python train.py --bias="none" --lr_mult_qkv=0.4 --train_tokens=1029000000 --dataset="wikipedia_en"
Each number is 128 + 32 x the weight over its row's rms, rounded and kept within 0 to 255. Layers, rows and columns count from 0. Numbers have three digits each. The size before them is the row's rms in percent of the matrix's.

# layer 19 attention value, 320x224, rms 0.0697, rows 311-319, columns 0-223
097:171091116115149078149152099162132142197117148148172186104162111157101174106104158107150119090112100073121087113147169115150122126125117094170153165077105126071195154083154155090176166139095162104154132119104164149141123167147134169127049126122091090120064105060084149136107112121139129122157144139123113125081110175144144188160131111087122121082093125120106188149154135135143174081116209166088156159103135111134078079127142158115150150129095145142158170085126127140121081098123136140116110060086144106095144131205068122078129184080121091117171143148114129108173087137090064111172079126120109072145158163092125122041139173168106170115185131141120158166138157106104133170169
100:118135160147164141141074075050142157145170190126132131106104150110127104098102161101159107111117104103118095117146146100076101122080147162053132103109171094129097163135174125070164152101121036112180077123114099115112164069083115096152158085126083165130105129059075108051165108125125099138136105160159113149120111132214133200107127121140177120127120135175106099120144194148128060087133151145118116095133173169124122115141110077090169185124150130157143156111153115104139078118108107169092143142187105117091181138212115123127086117107136160105079154080138125079151163129190090096104058138122154115105122149121140077054158122139060123121162131133128122106125120156099130126138
092:090177120130170131191090158166160076097108105141164110161116094095077148156158152164080081072112107114128119097100139066119154179147125095174141162123154155126121109121114124052139060190050114116156113139125077078100147077148146147071138125157122091161088165074140109104093135208145139110149109111160159104109142062112082128166131112113098169102125142185100127066099115128123175160154135121075145116178107148130165116159125140093173144111076098082142125145105112149075131163062134136163162118080187091152069142133109104146082087136133217133092120142108134067152155101117087082142137176146136103127140035140097093101145118143140141117143123182101125119131119121135148101095
094:084138105168080120139117159145122122127189133122150151128130129169140147091101103168163068118097183184124110149161172101138163135081108127076090099113112162129144162145132161188109145155150169148125137172126162090112160048142102116144122153068141154144173191154134112196120180121149082167119100136116104115097114173120110099128145111128118145180196120128077124168040102114108104169099114080179079144120131085072185150154200145188089133088141142122130126161114155188076100097143115086128109153127183134138166130161146116100109148121138143196179080159088144173104125122125171116136101138098057204107085094152163124129147087143170102131080150081138104121085091106093141174144
096:094121154158171227128130180096134124117115118110178176124170164126144103113100165098136151077166092172105134076087143124094148116114152097172092138076145126138096138090076137154111109161139104080147169161191128171093133129153113077093084144076094212167152115122151130116136108138119131183142078105157051189083095163131088096125101116117093163114113135127159151099119145144125110138121150083128182094191073153059106091128122095103142155123124167094185180171138119106132131144127171129130100161163168152144120090082113160129172156140175075158128088112110095111140111085168110170124158188063107126166125136128112210111108099159077109158154109156157139121105050119101119170136
096:106142129053134100114081116146162126084143164130148123137092169131103116148087144141128118115158166080146072146136160109113141149176147144139137152161150087116102115114094075084115122138142099123117156094194147226201183176142097142166175132125115141106111144156119126128202118150091154100097097142119118143094127108109132105092125198085176076158146058187150089125137093118093112159146168116147178117138128055100111164126156139181085092131131069171129130120133105058116156133173172114079172127098120117109117104191137066145095144098176097114150157116139122175115142199109118134111135107127128176168154147109148066108146168132128121159026147146144193119150124163136052172125
097:146096124104165113188103124125103085117192097090122089152165132157139130150166069133174133141150110117135118086144066122093147157083100052108125121122135182101114097115165153137135055116114128139100159055127096160133141149082122172073121195106229173128138194123168120111132133141129061184120135084127151155173083089093100115051152170149173092157133130163163127069112081196139175126159131104114114129083159087145110153112118101092055154088123177140176113153138134068162113149150149137134101128114064114104084121145166139203148137130127137122126092119167135122130115150151130140143126136111114114180166124098118149125097098126113148118150129202132208138109167045124122157136
096:168161085079101079168150071136185111197103125148161149131113178130109116142135127115163087138118138096174095186130123138091082138171073151130184125167122075120123093168095125185062169100082115150123139158132150130107160096154087114138109119161108145154118151093122132147105178145154130042083125115099167122106137154163082155151158155161168146131133109205147146188180115115138128103136184156099132085096175150128119150150157175044160133180145156118167103162140114167143162132097174188115089125135100149120057156141189084135116118146105111125136139122125101179149106133176180150165109152105144098122168124099099134105151159138226098188170164098132126165170196111143104129104
094:168162101163027097130093157145117121132128144120170150142131128196118114086073101188091041118110101134092140133059116084117197091077171095149165121140160130143081097112156130106104114158155145124134142124077100121144157121189141178112138096109167023126121145109133140135111119160123137155143147114085165109159127115083174082164129086062145105089091142197120111140131106167133110143103158095086151111138089086139126160091089152088137141109099149089158170104148121175139145116134096165169117157099163083116115047118161185108114118120104145154131154106158081143118163086104121097086206168081105139085111148147154142121142132188139118119185149130132094095183097159102103189099